{
  "norm_place": "pre",
  "positions": "learned",
  "attn_scale": 0.125,
  "bias": "all",
  "final_lr_fraction": 0.1,
  "steps": 7866
}
Each number is 128 + 32 x the weight over its row's rms, rounded and kept within 0 to 255. Layers, rows and columns count from 0. The size above them is the row's rms in percent of the matrix's.

# layer 7 MLP down, 384x1536, rms 0.136, rows 192-284, columns 1216-1247
size [ 96 104  97  98  96  97  97 100  98 100 100  94  98 102  97  95  97  98 103 101  97  99 102  99  95 100 101 101  97  99  99  98  99  97 102 100  98  97  99 100  98  97 100 121  99  98  99  99 102 212  98  98 103  98 103 102  99  96  94  94  97  96  98  98 108 100  99  98  99  99  95 103  95 101 103  96  98  98  98  97 101 100  99 174  99  97 108 101  98 101  95 102  97]
[[ 93 102 170 108 139 137 119 135 115 173  70 116 110  91 180 120  36 129  94 129 193 121 183 193 105 162  94 128 108 141 125 123]
 [126 151  92 153 114 112 134 137 207 146 147 105  31 109 149 122 117 126 152  80 151 131 168  12  69 134 156 142 136 145 122 113]
 [120 113 103 189 159 117 154 193 128 132  41 117 198 138 145  86 118 130 110 120 143 128 114 131 122 162 124 146 133 116 194 133]
 [113 111 150 104 129 141 146  86 174 115 143 126 140  96 187  96 119 109 143 105 119 114 175 123 154 113 102 129 124 117  87 132]
 [175 128 132 173 107 146 137 146 152 175  79 113 128  76 107  86 121  79 134 151 125 133 112 151 149 164 135  86 129 150 100 137]
 [120 111 145 102 123 158  60 172 120 116 153 116 173 117  60 159 130 123  97 119 157 158 158 128  85 111  75 101 166  82 137 119]
 [123 118 183 131 126 155 157 117  83 119 174 177 193  95  91 135 179 152  76 149 164 112 116 128 150  84 124 109 157 171  98 155]
 [149  96 149 115 134 141 161 106 125  98 140 140  98 149  95 158 141 171 174  59  82 150 117 126 125 181 121 104  97 109 184 125]
 [110 141 196 128 124 140 105 152 116 167 104 158 112 168 107 116 115  87 164 157 160 129 156 113 164  82 160 104 169 112 184 114]
 [110 147 166 156 136 106 152 113 118 176  44 103 131 170 175 115  95 139 130 114 143 189 123  89  94 126  66 139  73 123 102 118]
 [137 119 154 151 158 138 176 137 178 110 128 144  89 146 149 118 125 140 147 144 155 103 160 103 109 108 215 191 139 130  98 145]
 [153 154 128 122 130 125  93 115 131 127 121  97  85  90 144  74 167  86  80 163 100 137  71 135 133  97 150 148 115 146 131 113]
 [ 61  75  82 179  94 131 118 196  68 156  58  77 136 127 124 132 161 178 126  64 125 138 104 118  79 170 171  96 122 145 122 161]
 [101 177 132 115 165  73 132  70 168  85 184  91 159  69 161 168 125  94  53 137  60 119 103 110 114 137  61  89 134  97 136 105]
 [ 83 149 120 134 112 131  68 188 155 118 144 122 120 181  94 100 106 114 161 133 115 110 181 108 107 110 162  72 112 171  75 118]
 [114  89 128 129 155 147 177 111 135 132 108 185 151 103 181 105 108 124  89  86 140 148 135 182 138 105 180 107 193 122 144 107]
 [135 154  97  98 119 107 105 154  87 138 118 132 225  82 201 187 105 169 119 117 127 162 133 100 140 140 107 170 124  99 157 142]
 [126 155 135 110  92 141 130 154  84 133  99 113 191 112 172 159 170 144 118 149  85 113 150 133 153  86 149 110 115 130 107 152]
 [158 142 114  85 173 152 124 105 109  94 122 135 146 138  75 155 113  98 122 136 150  71 165 104  68 163 134 114 109 199  84  93]
 [ 85 155 149 164 172 121  93 136 122 145 155 161 132 165 118 152 155 110 136 169 139 129 144 135  99 139 142  86 143 146 112 200]
 [ 47 128 151 116 138 152 123 122 111 129  71 115 150 142  43 137 152  82  73 115 213  99 114 143 120 117 118 130  97 130 191 104]
 [ 53 151 101 115 154 174 106 156 141 122 123 147 110 142  92  88 125  56 103 158  98 178 181 190 172 139 108 134 139 133 102 101]
 [139  77 179 105 155 112 115 142 100 102 169 125 142 156  63 106 117 169 122 166 137  73 109 146 165 129  71 198 162  34 155 122]
 [141 106 146 131 124  54 104 145  93 158 137 113 102 130  73  95 146 166 155 126  78 120  91 131 125 146 132 154 119  89 214 162]
 [ 84 152 106 126 102 138 154 159 121 113 165 141  91 156 143 165 143 154 177  96  71 138 150 119 134  57 169 129 177  71 119 101]
 [124 141 173 112 186 159 135 136 172 105 163 165 171 125 131  88 116 141 141 127 104 145 118  25 127  90 106 123 127 117 161 145]
 [176 144 111 111 169 161 145 110 148 150 166 168 155 132  85 119 154  73 165  91 143 155 182 127 156  82  89 106 127 144 152 116]
 [129 119 184 128 121 111 135 116 113 154 124 122 135 129 120 183 105 126  82 123 162  89 156  74 164 129 180 150 153 151 166 152]
 [ 80 122 128 168 130 152 159 165  96 110 117 131 133 150 171 156 141 106 114  82 100 132 112 163 121  96 109 173 166  69  71 125]
 [105 111  81 147 144 138  91 136 120  89 169 131 142 132  87 116 148 177  88  90 105  92 114 164 144 169 147  84 136  64 170 139]
 [110 159 157  97  99 184 124  97 183  96  92 111  88 152 129 122 101 191 139 117 148 139 146 132 122  92  74 137  98 130 155 156]
 [110 107 141 148 172 119 112 180 170 106 154 108 101  60 107  94 110 105 106 119  85 137 104 100 151 112 128 202 118 140 121 167]
 [117 118 144 127 168 131 181 172 157 164 176 129 123 115 157 115  74 120 151 128  79 105  67 160 113 102 115 105  94 166 109 145]
 [ 77 126 137 116 177 164 163 140 121  70 161 110 148 140  90 116 101 148 113 143  96 145 141 129  95 116  95 171  92 129  89 170]
 [117 142  52 140 119 149  97  56 144 112 135 142 138  95 161 102 130  90 119 126 174 135 107 105 150  77 113 103 154  84 146  87]
 [109 124 155 141 124  82  78  77 118 163 151 135  84 169 156  92 154 150 130 107  92 127 125 116 105 106 116 160 122  89 143 117]
 [179 172 142 113 107 104 113 127 176 107  81 100 116 140 143 120 111 135  48 161 168 133 110 181  98 142 177  97 129 117  92  83]
 [ 71 115 144 159 118  87  90 150 107 151 106 103 122 166  32 204 129 130 145 165 164 110 135 169 168 110  87  90 127 101 122 147]
 [168 161 123 157 128  95 120  96 158 140 143 134 133 166  69  94 164 144 105 101 136 114  76 108 146  54 146  75 106 147  94 115]
 [137 125 104 162 134 133 137 114 102 155 194 119  92 114  96 133 123 136  74 123  96  87 144 155 136 144 102 166 117 117  52 157]
 [181 185 154 127 109 201  64  73 125  81 138 169  88 125  27 141 210 176 140 158 170 102 131 118 204  94 129 102 170 121 153  96]
 [146 118 184 118 188 159 135 128 115  98 127 144 144 115 146 133 103  69 149  96 137 116 106 167 119 161 163 157 133  91 104 149]
 [ 78 149 118 140 128 139 116 126 135 159  90 128 101 177 152 135 191 141 154 195 138 179 106 152 171  95  97 152 171 129 128 112]
 [145 118 169 140 183 142 111 187 128  75  75  85 101 153  96  95 145 119 113 109  41 208 159  61 100 101 174  92 129  94 130  68]
 [169 157 113 100 124 136 156 130 142 191  93 158 159 109 135  94 126 106 162 142  70 120 146 130 176 124 178 167 128 145 157 112]
 [140  91 162 181 130 115 177 146 158  79  87  93 165 193 200 150 116 115  71 108  67 147 178  90 123 142 164 122 146 113 126 161]
 [148  89 153 153  89  72 116 182 110 100  99 131 132 131 149 154  89 129 158 145  98 127 133 126  94 104 136 155 195 155 135 112]
 [111 113 132 163 132 158 163 130 134  95 139 164 130 150 120 111 132 103 207 181 207 167  71 151 128 116 163 126 117 139 137  60]
 [147 104 145 183 131 105 103 108  95  73 173 143 124  80 101 147 194 142 134 146 146 164 157 126 173 144 120 136 124 135 107 118]
 [151 130  97 126  93 122 128 141 124 135 112 129 175 168 110 116 109 117 145 111 119 165 158 136 136 128 135 148 123 118  90  94]
 [137 111  89 131  94 120 140 136 144 132 113 148 137 154 126 134 115 134 134 110 120 162 156 137  73 144 157 107 123 105 125 150]
 [117 136 161 178  89 120 144  97 117 134 145 120 125 118 217 153 174 109 138 170 163 155 117 120  94  78 139 173 149 137 115 111]
 [138 119 130 139 127 117 133 119  67  68 104 117 205 120 103 131 129 127  73 162  82 148 112 135 104 141 124 113 135 162 151 178]
 [143 134  84 175 134 102 108 115 156 174  69 117  73 154 147 101 108 193 147 139 105  77 120  95 155 146 127 122 105 170 120 109]
 [131 113 133 189 165 111  73 135 107 140 143 111 130 113  82 144 132  87  73 156 126 135 187 131 145 137 147 140 147 133 186 106]
 [120  86  97 126 110 138  98 146 145 135 119 144 184 125 152 137  76 123 127 110 114 149 122 100 117 144 212 111  83 160 114 164]
 [ 77 108 128 168 151 122 126 180 148 141  68 189  22 116 151 121 145 141 155 209 136 186 122 139 152 109 113 135 119 142  99 132]
 [ 97 159 152 117  97  90 159 170 154 107 136 154  69 119 175 169 117 177 111  73  83 146 122 130 127 143  73 111 150 125  81 136]
 [129 134 110 147 162 125  65 183 128 118 152 105  98 134 121 116  74 130 134 155 110 119 105 120  98  82 194 116 142 169 137  98]
 [171 140  68  59  88 146 136 130 140 105 132 148 149 131 104 155  91  74  86 143 108 130 176 122  95 153 128 113  99 164 140  95]
 [195 105 152  71 131 110 125  73 125 117 109 167 100 131 133 127  96 149 103 100 134 176 129 157  88 156 198 111 162 103 137  81]
 [195 129 105 144 147 122 180 182 106 136  91  91 147 159 150  91 128 110 150 123 103 159  97 121  97 160 118 124 115 117 149 171]
 [156 130 122 104 150 161 139 103 114 130 101 127 144 160  90 128 148 146 123 126 140 188  88 134 184 151 126  62 118 119 131  89]
 [112 123 173  85  76 120  95 111 127 153 154 111 151 184 169 155 208 111 139  72 163 104 122 104  79  69 119  66 136  84 123 104]
 [ 56 103 132 137 118 130 138  89 105 121 165 117  48 132 188 137 127 142 114  76 155 112 145 131 152 133  76 114 111 120 102  85]
 [141 153 146 154 119 168  93  73  96 104 105  75 143 128 101 140  99 144  86 120 187  99  76 129 114 109 151 174  60 141 134 108]
 [116 104 115  70 104 151  73 142 137 111  99 123 166 104 142 166  92  99 161 134 164  59 182 133 141 111 149  99 139 134 138 139]
 [110 119 127 183  92 145  96 121  61  73 159 169 138 167 132 129 126  93 159 142 102  87 133 110 154 117 119 119  77  87  93  92]
 [121  92 128 151 110 149 140 126 139 113  74 151  75  90  85  78  93 115 138 169 119 144 158 120 161 110  58 147 114 111 129 122]
 [148 115 132 130 124 145 133 132 189 123  94 113 118 135 146 162 153 118 156  58 128 139 175 186  95 117 101 151 154 107 153  61]
 [173 156  98  92  96 127  87  90  89  65 163 106 155 104 154  27 141 128 164 106 114 107 155 135 163 121  76 139 141 132 139 140]
 [170 124 136 152 106 110  91 208 134 164 143 113 122 127 195 116  99 142 147  67 109 183 186 125  74 156  86 136 102 147  98 129]
 [ 92 134 112 112  69 170 182  94 154 140 115 125 136 168 102 111 145 100 155  93 132 120 167 133  82 109 168 155  94 147 101 107]
 [ 91 123 112 121 107  88  82 166 146 187 155 124 170  96 155 101 100 108 123 137 110 135  92 148 124 159 149 102  96 177 144 123]
 [171 148 109 152 139  89 157 145 121 168 111 123 160 130  31 181 144 107 158 123  80 140 126 136  60 179 127  96 116 111 174 129]
 [134 164 167 117  98 105 131 148 135 145 147 151  96  95 164 158 122 121 107 188 146 114  92 139  97 102 112 118 114 146 115 146]
 [169 159 147 142 100  97 191 206 139 127 127  77 122 122  34 113  79 138 137 175  84 111 159 141 157 142 142  65 121 127 141 112]
 [159 128  85 118 117 148 109 102 150  59 116 128 120 162 142 171 133 114 157 130 136 113 171 134 113  92 144 150 120 146 103 148]
 [102 123 137 125 185 154 121 122 117 151 121 118 171 141 193 101 179 124 156 159 114 128  99 131 107 127 111 148 171 176  89  96]
 [125 121 126 116 114 171 151 126  65 133 107  99 119 107  73 150 136 164 112 144 141  87  64 167  99  97 128 137 134 163 120 171]
 [107 156 117 133 185 150 205 134 111 119  91 140 151 160 171 128 112 117  94 128 111 112 104 150 170 152 128 125 125 192  88 143]
 [164 154 118 107 159  71 174 126 103  99 124 136 170 115 216 130 123 110 150 117 142 150  85 186 132 100 177 159  97 126 123 110]
 [122 188 100 107 133 109 139  96 166 109 199  81 157  38 127 107 108 209 151 155 146 125 174 114  84 146 171 158 104 110  97 139]
 [150 140 108 165 144 102 128 192 131 136 151  37  84 139 112  81 124 133 138 113 165 194 134 116  16 117 126 131 151 159 135  80]
 [151 116 156  92 153 118 107 111 138 172 145 111  83 135 129 134 130 135 127 165 134 126  69  67 109 140 109 110 122 133 114 139]
 [162 121 139 139 157  79 162 118 115 113 135 122 151 136 185 161 107 150 126 132  78 138 174 114 118 146 134 162 168 134  98  84]
 [173 148 146 101 145 106 148 153 112 124 164 139 176 114 161 102 151 137 115 184  87 168 182 102  97 101 104 117 147 143 120 143]
 [107 105 157 134 156  93 137 120 114  76 118 183 116 165  93 169 134 163 155 124  80 177 125 180  84 183 149  93 145 182 152 124]
 [197 114 117 147  38 136 182 120 151  83 146 110 128 144  96 174 121 223 102  99 114 134 204 119 143 157 107  77 155 194 105 119]
 [154 158 114 152 117  94 134  47 131 114 148  97  81 141 131 114 125 166 121 132 154 104 157 133 163 115 191 181 142 142 141  81]
 [195 118 120 108 104 180 126 131 148 145 177 129  97 121 133 122 137 140 138 129 125 117 116  83 213 161  65  89 140 117 151 121]
 [126 139 183  98  65 156 211 100 114 163 117 145 121 103 154 172  85  95  91  88  86 130  86 154 150  99 141 110 176 129 102 115]
 [149 110  81  88 185 143 174 172  88 167 159 116  99 121 125  95 153 166 205 126  79 110 128 107  71 150 120 148 144 111 162 176]]